python train.py --d_model=512 --n_kv_head=4 --rope_base=10000.0 --rope_fraction=1.0 --init_std_qkv=0.0187 --init_std_down=0.0
Each number is 128 + 24 x the weight over its row's rms, rounded and kept within 0 to 255. Layers, rows and columns count from 0. Numbers have three digits each. The size before them is the row's rms in percent of the matrix's.

# layer 3 attention output (transposed), 512x512, rms 0.0839, rows 502-511, columns 192-255
096:135134124163131163109140103132126114108143104132143086122160124100118131098112134115101118145126156128120157124097093160110166100132114143144151095125117091152124124114132106144149149147133082
096:114117159168138146107152137131105133150150119134109129140103117153181135102098150124121119142100110108135073130141124125123210108158147139143159135135149134128147112140114132102115146151132116
102:147140164215156150114137096078102143148146145125134117144082133156161140086098093120077145126142163147089124126107110099162115127114121139115129152103133102167121132109151117127128115111127112
091:105138141112128089162103116103135119099122161131106152087136153146135110111138109138112101074127142120104097161074184119173148149095156116123151106134125109101149119129134145141131089133158129
099:123132121199101127119111097148117130134136139130210121107159104157116094168167148116161105124147141151086177124124111110128133091103156124134123148133130142158070111108155144117126146147145125
094:131110124167131116133122071078090121117082128114130129116116173129118113138154119128153137123128111125104123136113093143133086133105115144103115112125114140141129113081127131116108154130131150
096:093141162113137130091151134136162145141112119140126145154129128114113139119095121107150127110118123126148123178151062108127120128071121128167113125148123132151149153131106097129181166146129155
102:142106137139119129121093097181114102094098113109128102099076146138167140092102136130131137128141114123134101106108138160106112086152136145119138109129109158154129103137103145160150125114108154
097:118153123144135079086153171126117150158132169111125117143186167108173102140070141121121141142124098143088138166180174102165119130116145117168104129135126113105138152115109106124107152126114107
101:167141145135142170112143156084112102136142146141135153169169170119170123089066151101144108125138124110137157117171110172137153112117093093138144107140164145090125142109099128133129120121160094
# layer 3 attention value, 512x512, rms 0.0901, rows 503-511, columns 192-255
096:122133171177140117145103162099067145126115117135113141149093112082139151120117146115109160131123140143163149170109122110164088120110123094087142115086154183105119133149109095106145095143123141
100:120151130123141150162146127152139152140120129144109140139106156147100127131104083128163167135125101144093106126101105125178120118123170105129092149099106063132115146128123131105117188142122145
097:149124140147129131119162102149135113146170164154147160100114181100159134169137106172132071118140120101148126138136122150142086121177096145120133130126126116083132138099103136116133152084093141
098:160102147103159118136120147107122117068139125108148133132146148151125116122118117079136167159107119130119106141160168100137130186114141125112121082127105123111138122145093133122099143093133149
098:133123146123135109157122145113140111137102130163155122125120132148106089131113114111146100212129158146142130120148120127149178126143128088145114120154146129086156127119132105098126097119093140
095:109144141112162123149143085124144098119167129111120124134102158163123093129100158190103123119126101135107141121140094092084177138116120106111080086122145130154156149107128136098115114155109131
100:125083094191089129111150130142107131113156138131141138147139119091100145127091112161164111120148098154137131126107153125124133169149139145148112123159158123135133091118112170105076109134142094
097:144160122149116127117136116137101124156146139122125139129131138102106125128149155150106118155122141073112125169156145107070118149133095112119087147122124106133136110087158144126119183115106117
099:148141133127085158153136146156133091107148096164135133112145130167125128123092088152102135130125162105118152137184136149136124126114163118123112125143110156132114109124102139153100110152119142
# layer 3 MLP gate, 1344x512, rms 0.105, rows 0-64, columns 192-255
097:127156189075080129186169139126122130159129143145110126154098106113131133118159103176061149107139137170110160150123098135109154136117143166107137147138107111117156141121171113112138116166103152
103:121131141108108118136175126150115141113129079122104113100121102138113120166132122181136175161095108125108109102130133091082135112141126114157102085125153134120091114117083118101138092145107175
093:144060151160086147136100119095124114105137171132139167130150106168156110134140136102144171127155161130137118116136136161117088147098151119127138066162178159115115130126142116137083068086153136
105:114103168131099103174120100122133135092166119148149088118130131155096126135115110125117109152138094082110128099104138102144165126113119145149129125147106111189125099110097074131177123142160145
100:121149117095140148137135131132123091130080101116125143169167123114106152140123110091063115147173148119104141180140112128146107117113106127149121075122128143141089148105111135125129068121183104
101:130135131115155096153138104128149120159110106137150117153146153105091139115165104124110103139078177128120069119132116112161130133142116125155126100125076126115114115189133131114118126148149140
097:138139127129136150138140100103117099147132152200158128121181119117102177120145153152118146114072104114150118103086141097111159139097121137163125118165159129155136189121139097106173137101151115
105:133152132119151148109159105130138106102107140140103134135100131106106127107107170136127123154139111115101112153109145114151125128143109099113176107143116139170105148110103109139139129134092115
096:112118143135141097113155113089137141118121118109107114116107128103136144097086124147117121136143140092124166093128113091142131178174090122188161118114141132177113143122143106121110132113130112
096:150099113111135077110101127104101118078128161152145145116165124132122109125173139132089132105133109157141110106142149151144159152121094117146122122093104123150111116126121108149137135151156129
101:108200112113146152114131120174099146109097113124121105109135150171154135136121137141184114113101100152136133146136163125199105171131124116131100136121091114114102141126145143112093134091101115
099:120104122142129096102116148141143133085144190130113124117136129181099132158113134132104129113120120119156123183124085089156106133103088137169160108106104101098147128111112177123146117140066131
097:128128166133118117129113123161094178106138127157106132113119123138139107071088097080131086103137158112139122076135133137085127092130149109180131145121154115115167159133151149090086140105073093
096:124192141133118133107161130148152143143158152133105146150144134091087125146129109142140119132121150124119129116113153125125113121125141063135162112137087186122118118116117147098149108110176133
100:109120167158142179103132086138108163121104125083129117114109111118120127138129115123095102157110135127150174123132176149123123137126132098083083104141176150113129139153084110127163116159163147
101:122101156145125137148132121153136184102124113128172154140097112115121135125113100124139113087115144139113083162093145122171121122141116174116111145119139199161115123112146133132174099144115123
100:153141116150141145137129136117096104136183120104095096191150137120122129151133121143091134149087143134106113143108129151147122123161137135162105124123129150146109177157137136064122154128131146
099:127167166118083116098151115146089106160102131131109141134115106118158112166112115144125147127122132159118137081116126159134129091093088112099184121151128141090088106137160097130137126055107112
103:113128113134137102121109093151143129106107124166132143143114109130081101160144102111132104098100151132148215110121134209107112121158130112126108126130118119145161130118127173146135141107159142
099:094095099144098127115142140117165157119192116097181141094157112157111129132113153103135147141139150125116081140099143145103202149158132137124123128147151112129156117110177144132115137119134115
105:157160091122137143165147108112146171126153158072171120120097115149125147146090132140086148139100173111089128141158123160106112149126159118105175081085117135121088138166169117110133145092114181
107:112158122149119110131142093170088145110120127144130114129102101078098162102129147130139122099178158107100118142121145149109103081180091135121116141133098114082161155134143148082109103135176117
100:105144109137118140145109101122134184108107111089176136132114126113097120127142108137114119126141146115087120122177099150106137151129180120128140119162186130180136122121109147148168120161124100
102:114051125135137122154125107127113118126161111128096121096139104130130147129129136143135141108147157128113096105138140156097168135075098145101129102066181151132144110096091114108142154100127124
101:142115132102110128100105111106172164109088129134111104132113153139162114079134129150120116110092168080120115150143091132118147096111168108106164116111134105082151074146170103122145146076126108
097:132136116147172125183100083110104106126162115093129146098127112102143111113144164123121132124053101148145108109152111113163128097135119127133114131087148120141131137117167168139119103159110141
099:152117119117121123108116133107122159162152108192165152101110126160122113133093128120102141163160197161137140121101148120101130138139140150108157109115101111118112131093160151182093069109154125
099:129141164137144132114119118131098122104163139185134140119114123134102144177121100144095099095124157087165081139096113117106099110123133154122123158101135163129125152102130140148159111153086102
098:146125127105125152128131067110162155126152102127116103139178129143104166161141099136148109147132155125161128135116164163149121117132168155125148147134140145156120156119117079115147104141127109
103:132125125102108115128091137169132122113121095145149140120110118133092158128153083140118150132124156143152116147113126164155097146126083133135130114107130148118178121146136169123167110174202136
104:170152138119114124093163151115188140149150117133133119157171081136106166137126127174146162101133147110125146117126156133120110148112166103129165127174149098136107137089110141077146131155153112
104:140167184110155146159132149145152144114102126115141179119115130100126156093119152123073110119149097140127129139138129155151117084108105105081160157124112126122150107169111128129107155126155130
102:110129112124126119145100100101117110110129154134115098100175104138092143109145117125096097092127125104142127110130170144083144136076133115145140143113151129128090140127131123073134135123110148
096:147153121165128090093140108165109127115145132150135167109116114140162088135139146108137153120182120136139134145091111138116145074098109099176139118102094134102108128139109101183124148111135132
099:125128169132143097150137084127126166149183114088149101133145148139105137105153140110110122144115157177096096092112139161127157110118117117171084124114119133153120088106173120136126176130115123
099:123134104116130172143146126161100116149161109115165111086112116120113110117104109163150131119130149126114138124135117139097168123117171141100138146158123141106124095137108116074125073101099145
105:148116093095143128088188148114136151125172106163130093081142093130104156111142165132114116073118124107137148123153143121117125090133122114097118101163124121129095140125103084090107112144143111
104:087105131163177119128145095114106153116102181114127117106147115159096151111129118152134114119104103121118134123109140185127150165177127118115156155115098143094150134147108142110150145154128176
100:118092104108129077142154140133143133155137144137194111118129103102139122145124096136114132117075108143120110099101144159131132140126155154114130101127145160083113112148131134126117114144097144
095:121104147122142098089164101108079085154106127116120140140128133106143115140110125138145124107096107149144115133124141147163080152122129146151141136122138113096161124143111096090167141164166143
098:160097125153087160133151149128102164134136154136123095127160106125163114178148153116165123150157140124110142147140132127090111103094128160146167134121082123126157115120115122160115169131191145
103:152145126150143134143068150181132144136098134115108126154149162146099108126130146149096127160096144106156156179149133130136112110129152093132138136137120090145127132152098105083155122162096084
095:131124135171123102110158114100107099163106077150137145153130137116148094130150145130159165113104138121119120166155134146078150146134167113113117124132148100120119116111159103114167087097114154
097:134119149135140088117147120164101115129095143127151140132100155113133130131109129137129101118118127129132130127137160159117110117112140131094133123152137177162126084166128133137090166101127126
097:118143113149110187173141129156126146135160132163134095126167166145136140113119095129084144153146152110140112118136127089170132155112115080080120118099127143101129151131108114126102170093151107
103:111114124158127119117136117150134148128135134123151132132122152096138097149113135145121107123175072147133116060099131121107164130135129080135171154106135147158105158134095110141124107100127117
092:166108110156156185136134165132147149139099161124170119141169114091123134116146125129140158117135129104121098111134113148139147139114099132097133116078125110165079141112135134111112166115125126
101:106123133101128119103174132099128132105116106152107094125138128142101140152115105116124144135087130139160130113180176124111153120173126160123135110128124110120111163121087173074105079153103082
090:117150104148128127140130085130120130134133169157113094175132112110108141118084106121145127114141131122095119119091118117165146114099145105179152068110119183174136100149144157129155090136084131
102:113142145153095134132112109156150110146177114119133107088103145126124141152139123152097133168095128159118138108160134111126139155175138106141152094137126115145100147157091134123160146103143145
097:147157152103189145088102081138143126130125084120137147209182117163125141049159162131125120138138152106131099114100111106135107125128154163162149155106165110129096106134104138089118137125131146
104:155142120149143121123127111129143162128157154117139150097137165121113136118089126138136105136157151124192093133156142146109147130150125146108194115127137124148106069161116123158096131091163111
100:130167190107148126100166122132152131183129104196128133121150146150137113176130157076124135154116115136155091121167169153153082161144138088184114094103122153138092130126118153100156113136113135
099:125106136136088137171126145088183098114130109149157117090138110103160117083149128138107128125150102134107112123108126148162154196111176120149125140122111150101079088141119142106147113116140160
096:124111123095121159161115121134123139123135150126141092132086135112142142132107128117163111130160102138151159103137110130115172159145104116154127131112136158127113058121114154168202116130134080
091:134102102120099126105148136132095108148113122158115154132163184106151098114184122182152126148147130152079145157102137135147140129122136163128137119146140144127096117119128126135100115158076107
094:121143128107160098106109119118090106139119150188142119135130122132109137128122125123091105139154114100120120159112109145116146106167099148146134119141118174133161078152079093126149114154126166
101:119123134127127120137128083173112110105103169151125126103148087128079126122127116158148112140145096141149109116130143104157096134090111117161177083085146138107137113133133094148108115130113114
103:161125107101178128144116174163101128118151124118153114109119159135106113164126114143124152147142072117146153139176133139110100130156113134133120119182122079115133177129083178146096137161096161
106:162129186091103100112158138122122130138126145136105121121080133124117106108119088152114152104104118124147136154121101142142127105109179137094139094068122157142133142115166103153109150094114150
091:142124109143121130118130125159151115158136115125110115109167155162147126146167100125104112137112154134137122128146138126158125126157114126104122166119139131087111140098130124133170125106142101
095:167138122146094116153118107096103131169092155108127103167145149119149113123133136136152088132141094117149108119125087132102142159115151144118106089087123197160137116119137160142120121123156166
099:126140092117099164129140128139119167143123125128079115141143160119097140140102065116139207146179142159123127131122134134137139149117151150150128124106113098090162148131102122134134117090180129
100:105116121104125172150127131138131126105105080125134115095110138144099174116080148132137126137117107074140133117121112167126126165160133121109154120133093105107097124111126134110125136099118122
098:138155129177146107147161102131158114111165180123089117135125145148168120120119129129085123126105116132155092162107137113124089077123177129132132101138142144133135140104137136117092099094118137
# layer 3 MLP up, 1344x512, rms 0.11, rows 0-64, columns 192-255
096:125083130140127130083098154147143134173143102165128123114109155153156159118096127125186072151137126154153128117119106131144115080146114127132108139113145101104115117096141117125122081146108119
104:095143172126154150085112119131094152159058118113167095133161126120137109109159145125150151106119138128079107119092140097074165152148120128095127128123130160163144091129139144137168099102097141
091:093101126122126159119117142073087118114102102111143080101100134147146152112169130129119131135170091135132110156178130138122111126096082102112126096131159103115117110123107120090148118168151131
103:106141180140109079118131123142130077139133120144132088152164143126110145084116112132126140161126121132116177128119132140084122161102108147141156144124091135140103137103138110130144137125111135
101:188137143140088116119129082131145143095098117123152121125135122131116150145123142116156128161142131135089100123107118133113149076135123134107122161095178131106133135150160122114097119115122094
100:150107115096107116102159127101145149133140114128115097139073110144161127113171145120148104095135139127078164138167147156123125162170160140118123145091168091177138143115146086073163075149121117
090:138130123123139182137143096148143089128115125124109144133155127127134083127127141144129090139128103132076103124116164119086132167118094156117129143070129148124089126155118107126116162148137125
106:132107142152105084120170122117150128158149145112111109168120154119153165131139149073131158120158078157167159147122132167131144125074123160146071138146115159125143125114114155148123102151160092
099:141134112141103133149100156124094091166110138135143148101154090151112092155138113142128130084160152164133118118104133110149131116119161119134135077128135126101139153088158131139118139122151137
092:120126114123116151114116155128102113103096128097101123084101170135130155127125091084128078097145104126187131149143138129182127126136098146139093182074115128120116123106086148078072106132132121
095:115156123144131103125108179144118119118089170120108160112116133163150141101101103137115115147122148101199167144136134123147098134147175123146134123122122091134144176147142132080137116095107141
097:147121090135131154151156137148059127109143094138098143143125108127135140143150135144101150139145096117144136115150132152108119114167157108143098094138129150163087118145141164106183142144146105
102:169115156122094130171122110110135160166083135120168159085116081138079104150137092123118086113124150128115126111122147127122128144095123146146098123135096152122135104122125124104143129150128115
097:164114130105130123135137141106126165129130147054121120114091129083126170117096122119142133151130115087160137173082135130114187135095136108139155135107141132107119116149142150119108148130126137
095:159134123121098134106125097131170168125114087094131130114117102144122128157158126131132143099121121136119156146161111152142133171087122135147093123125167153139141095185130117103132106121152164
105:086188142153171099107114107125080079121101102156162085133142100147125131101161093127135138100107114127115133089110144131100124130148133156174093092117109142118102158133122136119108152140104150
098:139167099156115126128093168175104114124125162147099136128155111133092119091101114171113138100158133137105108152142112124154103086129181111156124112124063140124119154146128129095115119117103102
095:107166110135091134097144118131115120146103131115134130157145123095164100144142149136130152124153132111123142136126097103158111118115120133099103169089126151154109130128110099160173093117141093
106:110172129128123131123146161119128103138099143165099162120102154173134152174155144121152163137135134108107094129203141109103122150168112108152092147104159158156161078161187087147130118160123144
100:180128162143149105160102109111141159163133116161102154142139114128109141092160122136089141148094125132109063080121133117162096121134158093148130168090158149176152150129096112121154129111129123
102:132121141146114114097133136154133177115152120159146156120096092117150137121128078160127143136126088098085136091136118151103156096114083121147130121131136137118163113164129107131123092134089145
108:130091118136125140092178110139115125158124109123159118118100142092100114159133147103094171145153146144130123137146085109124162122129125097147127129155165114126102148124108115157070114146143170
103:159178114129114100156125119133107150128126157148111064102135141109139123115145144137112153099135157113141113084148124114091125114120113114106140124131113122080166161155131112107128132113131093
097:134108120167115130143124176104085182140112156122155177133133130126102120122164090140141135111126108141161075168090142114157105099135091115086101142148117086129122152127061121124117146187164118
103:125124148108102090145121166128124110146119129153106165152134132154063113161147097123135115141136136087104116140141135137148121095135111169136129150122128137137131161117155119119119163134078109
093:178160119102152134105101120139091128126114145112093159120127138149167157118138123125088128084142138125126136101128140129134124127111138130154094113157144140162127133133128117145127133169137127
093:105134134124090124126098161142118108077076143129119128114106112130118149144101088152134150113167127111124111101159125137128116125094163118154155129120094093159115135137152176091172169123122098
104:135153141119126073125098143107136163116111131120134147135120099164124137080156161060141124124125123115105076104125132130117134089178100100120145124095107124108125113123125137137123111093098125
095:157116156124108164135116078117144136121162114130183130163177137131146132145125122133112126145093129139140144130130155136119126130159152124104116190156109155153155107154163106108145135121134110
099:122134097183157130119127141135108136114124149144125145161139126130159113119108102054105130144112148152090115130119129129118079124154119172136116137163168115163130137104123123101106149104117100
104:109084148114112138112126158152147144135122108121103095122145112097117136099123122146111070116136144158102121155174102127153110147118111118112128121124163125134144103084097171125170117120161118
100:122148151128099121120128134102123129118077151172119117130141150134144132147092115172151135100136097129144120129129164109151119149129140110113165091102121100104125136144068104099126120148167135
100:106121135099107154148141123129135102107146121114109127150130108127117141171110148118084097139143097131156163123155092157158071098087144157141138127075149088114151188105153107097116173130116126
092:121114109085103149140089102109115134115131129105105150182153115128137133104108145160121087156138149136113121162108122136107134114154145138121085131140121123101107139129111113183129135105122138
105:104161133148173161102143134111095120102119128117111113117104126133144119126128120165105102157135140107131138143178119115132139111113154110126128128131142143126163155116152146133150138143157102
101:123153165122123153098128125114131130143132121105112110121153150115129135125135127109176133165102124109147163167092129156147071116111102116087121107126127141139101121120112168134111140102142188
101:148112120133112124115144107112154158093152139109141126143137141136118100077133131103103118153119136087116125124114108158099153115102159129152120181148132071123118107116125113112122120139148102
103:142153152123116148100103149115103148105116097129136134143162123112185126150134137113104152089178139130122099112128073077125076121086117113195117096147135140123136110140175139108138114111095085
101:100091117120106139094172107158152135130115085118147149128081112111112100083124083120134140141114135185138137196069096152104153092131142143161148137126083128141129148124119142173133099167169128
093:130111101103125154138082184132108152120134132141128171142112133158126127121152128136146152098103115104132117137142096101100129169145162096121149108113127138125093141130091171109124160106109139
097:137135147131186128131111108115130118094152134120116119151114150140137138109155126126134081101117123140096149155131096184123144133139141122121144163138138115142116141114141158119127117140094169
098:133152146087134137155176150119146125101142107109124139130154104120149171093094128115127107149088139096177141119139133102141150174174082109154169154125117162184128127119217163158157135077134158
100:133112138173125147100149122159138081170080093122126166162124134121136079131132151138168125153156118119117149148142121125146179121131121172077106098168131110129125096111098101091135149088112144
098:145151137117120162153120130107117138139117128165140103172139159157080116132153146123096122105125133098113154109108091079137189112121169133129138121115115151117102152118170165106144138165083135
095:130162142118111107131133126176119156144207155168124169132140136158121151159153090124160155158162143118127149169123102068143108168143103104103090109163127156108185134121123083139121147145129130
106:110093126128139169141125142172122136106125129116127112105096123100113152149108124121149133109097129094120152173074132165132128131104134150096142084111135110163095101090131158092141138131131125
087:106132138118122119155117122151132143106152084114131143121161074131114129076165136164101128138136136131124105139147110116127129176134132136125127161153107132117131144171091117160148108153103170
103:198123125110122120077123152109108107120132083132113117110110097146186120158095120165166135078146128130095148104107109146099108136113111111136143087117114109133160110122105099109105167109166114
089:127165126162112115144141130135101152151132155147124138114153103121148092125120110136099184135146106123138157103157094123151140153115121094124122136126108176140121132157119171103148102120130114
103:133121154164139113130172132105123109130160142124130115157116142129105091138141114100144155134124114134141093159142119135125127113113103126085111115138115119137118098140115132125117093183121127
093:148138097094130119130112117121097110129133161128160079119136147111160131134092126148108136115127130143157155109152135114111112140151157116084115132105143148142148123141108099153093124134149124
101:146119132097115186127128106164114137103092090177128117122143105111121167149122187109173132110130123105175112123121164115124143164126142099127133140116106164129125110167093086146085147105096157
099:151155134182160141088149108135177172124128131139113124117125121134163132163133121149162141132178122122170145162104153114132124159113169154110103145166107157134156098117112177111143127143139152
095:147136103160116132136098118103139125098116141137144143150114188092086120135105150093100085129152119133128139130149146099103151126141126139128156121136105137153126178148142072168129127121135137
096:118116119139166116167128118127120146117084128124118142139121148131173142174106155112163142093164111147134091207139107118150127102105115080095150104119130146127173148125142116144134091144128142
091:097143086121138095132152139151148150146157100154134125120144121169122152122075156115142152108145135093153094119153118127149146146170136124118130145101098087080166109092138147099181126138121129
090:160120094101144134104104133158112143139148164153156142110132170141123118132127132092114114123143103101100136147133129138132119137103132119104114160138143145141160086133067110129163102148185126
098:119142111161101131106090128113105107143114113091136139130107120175095138076153105141150174124159147167124153189090108123179067124097134142102113136096096116136138128175093147146111111107082128
099:139137080144140138120106128132132126148151165124153100097104140123123113137091088132128082131130090104119082131120089122048161130102169121124140136119134145141124136093126132150158129114112129
102:154166121153113136154138135108139081142117163096155146135170105110115173132104108125163121107128118132124173103087151142139160090105140092122097136141125139134169136097122119121101137096138112
094:140141119139109131107135137139125134122139123136129147140196094131153116085197157142138137137165135141127106120134162108102106111123117138114152136131120138106142106143127091155152120103158141
095:117148128107139123051149150102108159124133156110095145115118153082122125098117098131122136103133134144121107136138161124133153150098137062093157161133131105142139133125128150118158109136109101
108:129138121103079090127179138092155113122083133154091133129101135136120127086160102125188142147146122138128179125151150107150112144130160143133134166106146112114170150119116145127081101107122147
104:121147104115144080118119131115142131175131167128146105163135176133175118142147138180171105102133109132125089113138109094109136117133142159121139156127136135118197113132118076132161078180132124
107:163160123155118115103105092113123126083160172151101124146155130143128138110100117121117117095141138132103122135124116148110100129115153140113150137131131118143155152107078130172104106138129151
# layer 3 MLP down (transposed), 1344x512, rms 0.0274, rows 0-64, columns 192-255
098:137160109121098110122125105156145102120110158133135136135161094174103130119141099127126142134090129097116125111108123123130135187153124122134101130120102136109118158107082147109136127124138148
100:117117112128128113124120125114117168116157111129134138108146068139191126115141084111089137138152094139136154149130172153131150121111104095117121111130082138134131105116115140121187186165133120
096:130124134158122147134142143132130123134156094137105118116108127084133133128091098142114104113153086114099125116122129075123180131146102150123083163116103137134121135107122132094153175158139114
094:087106125117153085137124135171126127152118122149129100127132123136125108129128118159181122124115143091120154106139103178136177149137087111129100105176112089103123105160125158112117077176137112
101:118161142196114111104143074095166162110169127074090094147154153132131137110155137177126095145140104103153070123090126111162133132122132173137168162102116099157128123141113159078127167138113130
093:127131109151083137088123126134112143128126120186143138142094086145125082131107086182107191100131116121120118157164152149114109098122132130139098131181128131126139156163145145095153136151098155
099:106130098186157107153151133128102109133136161158128133119118146114153101155086140113110160121153141129160153156140118128140113109127131102143135128149140081195146108132130130140151130110104138
093:151142134158124101129126078133135085141117149113152116134120099153176157138105136152134104134097177150158077128145170093115129125171072101069150159071168131150113144119124072137163157127077204
122:134100122114109150137123115133114095122109124113146094094121129100128139150123117155159153125084162163174101140144144115151140105083153127105118146111137101074144131127111145113093084123116124
093:162155116153127167115155168112183124179163142158149159113117131148133144117126127137126102168125110147104143095108109121097106100149139119089123085140139148119143152104095118143153127123099116
104:145124146120119135136121127128136161128195107140140090156151151155110144116138111135115151098107111109127125137142101115091152138135144095135120142155160134134190097090179159146152126136130163
091:140144128120129117130147164158124136121111152141140124118111113098138110089092124138141131105126125150087081100121094081173160116098129139129157163151082114118115145129119157084131129148101139
103:137124103105124126101124119151143099139137180184145093135158145136146167141148121144127118143203130146098133139126106083120164121184103138118194152099154114133121163123110122119154131137133098
094:101101096154112117176104116136129109136120127108106136138140109131146116124149127170097147139110084143112170146159175172156116114089198118127117101119132150153139143153104070143141148116100140
094:150129140101145109169122161096114103104141121155190171090140164132111172131125104138147098119147125181101101090073129114136124110102167125118101157103122126112137147149162130142094115144113089
103:096138150099159120182149150141122165133113157104108101105128143134078104175080146117125113153126145117149127129133141122120148107168148152142120128162129089114152093108133094158160127100134138
100:143134072102122117134152126113112114127161145116094114153146113124104153096132145102090111095080103121117124155116135155114159105167154115151113081106067149152104179135146159103140128147137159
088:179130168139131136199133109119155155143154168138103138170160101116123157117107154109127144117125116117139144131159129103148108090117105150101080143131157120127137081149142100130105172124138154
103:108107134154146105103144153114102158131136138116129129131109072154108095140130122117092109118160138126128109115111147159146076127137103137148101094093055103167077108117102144158121115130138094
107:163115142150128138151122126136166136138096164121102124101131122099071134151143099138104117128127140137107137110133112077136117108137131107112121147126104141159144111120162186086126113118115133
097:106128091115127166105174098126132143145120152117113147134113177129152139114153124183146137128099132170136125143145125050080064155113121132101173134075106187139095142104168149121129119173130153
101:114109166107101153118137164159127144101133145129112118104118093143110161100152127136113115110122113155189147124072116134149157102132129157134114097143113140138121115106165104108169128091164113
099:115132146121140115137112159165090131149110136126079078161175129086104108102108177130111106114133120111121129091104132120122154120137132116126120099109109131116142158092158161110121122141154144
096:152139117139141129101157086111121110129119161110144142144087149142133137130144157123135104171129114111117105110108104083113102099093096151103076135170190128097114134124158137147089126083135148
097:169140163100119153126132130134130138090124093140104113144153138094173120112088127104162127155098098138133165138113166139114125115101142133109127105090125155145132154124146106138107134120130152
099:101103128085086153136096152138171179087125138168097127153136131102093154130134130150155133155100142130115131113169106080130155150174104137121145163127105154114117087171141121148133106103111178
103:144132153127132190102146127056101133127119133119153123129145134131149145122144133157105149127170129111160145120093120122137142126113152117103148099120139116116114123135129141129097107137120140
098:119141135143145141134110125131098078153140079115077130147103150134200137135161099148122142092153115146145141195147112139159126112101099114126120121127097131137113177083134110105146132159099161
107:126117147140136124096111110124153088140127134118170156123136153146146167124155146133161095123126114143160141146155150122116138121121065129138142134177123130087109133121150183102111164136190110
100:134115093116106177129101169133134114100117158100154153131152096132159117146152094142138119128131158136132148110133125150103102087146112175085109168133179146141131143098107095137123161101121119
100:140164108152148125140095129104126087119151093094160107107076123104150144174122130143115125149062113134126155117110106178154105116161135129138184155069080113088141146159140120126172122151117116
103:121108121157167155131122109110126149158114090124138168141163135118106143127117180097165126156115111123109178143120096176104138167098129138139166164128107109186120132136134131098161130194106123
098:133110144100158123102133146142130165133158119124129120101149118113098074137148156148117115129085107116136109133120142118129127105123115156130118127115121141137057082141131159113105129166160126
087:131159101099118128133158120156114144124145119101110111142154173106151119078149111099124158140170110118142115180076147118111125118127151113132148108115133121105120107107154135127135143124120161
098:117139140109095098123136136158138125104099132123118154120100126143106162125146142120147151124059097113112130157110133119158114132133125159128129146151107136145113096153152130130149118148080126
092:152175125156089153152102099096131123084116148161122094143106081152158107141090150168108109146146142155163099128119126141141170108167156157161143148105152116121140164154146142113116162117099103
109:134153153170120093114178165131079124129140124114144142128141122143128148136123130130147103121088142125184127143145140112110172145152096062104172104158139107135119117172129141153096117125175128
106:133100149126111149121125144146128164138166133116096133111101111115165119109117150047094125114152076126100120124172150149101134140102148144093116195100141102166157118151069115124125107089143149
097:111125109128112168114149156093149133141133165145117124117143108117150122123106139078168108122125154105145152111131130117106185162142156092156129128154161080156112103120169144143193110114116131
095:118135117157126121122132135141128146136154120096092141136149150117118144099113113098143113118137115124138133098114142117164140127147101110122123120119121137123128119114170141140151118118129127
096:105109146126152141129135084103131097114099130110141161132119094143128148129133138122161086147123110150130160078115150129114141118150152104119145134097114134136111121067141104118135124100108124
114:102111151129156141092155121095117127120092116138151102140126154153131104128131089117154133129144119151121106142108113124148144091135092151094136120138143141097127135146115139146108115124146162
093:143109068141128118127140092152204129101097149163114133082125126117198159111095125110126112117147137178175153102133111166161155130118131152155118096145112151134181121119079132135140164166150117
096:145136150145122149082090100113114126082099142090129161138125126157146113104083117137120129120135130140146119116106153125100131128136142189128103114168130131139111113097113121146132109110087147
093:181143101145153121106164159105117129146159162136133149104096093155116103118122136176141082160155119130103121154082145100169154149106103141175110119175163097161129131145101113141105146147134169
098:117108145028136158133095132149135152127123174145161135148103115126084073154117111126129093130146087154159138121099120088096102165114113124122134115112142094152103103134135145132159135110121125
093:128152116116134112153102101109101132121139100128136130146117147123126084132145149118130146124103105120136125128102109140133140129120107173104134125143144149116136119126131108141113141119087056
096:118105138139135140149127125127129079123099136137165142126168126117139097148145080156094082135165119133083140148136154147101163185148128080125153141109136128103097128095165100107099127143116108
108:149132100165136129147172084151096109144111127114147112147118106122120142122124114137161140170130165150133137108134128177132138131141182138132107121112142168138166142116063120138117131128139163
100:143146134099109112125112153121142140118091121129142168131135143122121123124156119154169096113120116175125173106088134093135130135110078171132155159106184060116076111106105135084117174133127137
096:151125122128110084121095127131135123110106164130156123126072159066122157145121114165095103127072115107151117149142129154148122102124096110115126105146099109109105157089122117125115090105117154
094:142131118135130077149078101152152116123090109138133129107145115132142099102154116162112179067121132132108100110124147126144132096128081115140132167150144079160133106099158144111117127132102121
093:154115125116126161069155120126171184143121088168094119151108137147146152145127111163115143139088118138154126102108121096097116114152106151111089161143106146082128162130157149096116123166118137
106:146122142119123128123165133107125100109121157100158109162155120158131124143119143118130143134151134126133104130164145137120146177131173145130166105147119105175101152085139132123111173145161136
102:109093124099128120130113071143141059140148112164103131108154128127131128124129130123103145136086147098131118110105156136135166115103114105108121111140105095109091173120099084155135131116111136
109:175103133105128139114151107114130132101140128146123125124108159099147135107161105133123132118116112131107163119104127114135114129103131078128084153191193148169161141139096105137122163104134103
094:102154147140130132139140114122071152161137137075144143138173171112132117137079130121108092128161132136120171119080160128111134122183108149137076126162125146136119119115158102129135152104105102
099:151119135124151174117091145135129169108153154134104089107165169132102130159106139115147142093088128132116097111159115158137132144136080072131123127147111136106113153095178100190155100148148126
094:123126106160092113192119104120098125157171119112110145102149148113094184107116143109115121097112145159124168066156149124153124178097113132091147151114172142157124157142144113135132119145128095
104:122086116156105111173119129116165133137141144088161126144099154150142148150120131156118123134122111113104133182109192188117099105164171140200107170124132118114134123093116146096105126122128146
109:138123119103162142144141121133136147150117153114114145145091145100154112123052122118179103145131089139149133132097086093133165131099162130168123108126150117125152100173101109107101121195115071
096:085099104142149097106156135144137117153112173162152096140130118148098135140108090140098087075151175075131130122114073129122091111115151132079116115096102142085119127144124137157075112125168118
087:107144164131138143136131139127135146123120132142117124151092088144121111103079132128096110108147137095143152128144130116120093097096139156140117149141140065138116203103088090165072076132114099
100:118104118147091133174106129151142113133153133115127085151108155097127137157150085112128171126093115155169140148141108159147136160147098158154143178129159113174169139156093159108185151123091144
119:099144117096118118154148140113121137134145142085092094103110137146120117136105198105127160076081137126113087159179143121128106106141174166151105144123124118134121134069128138145098097129126139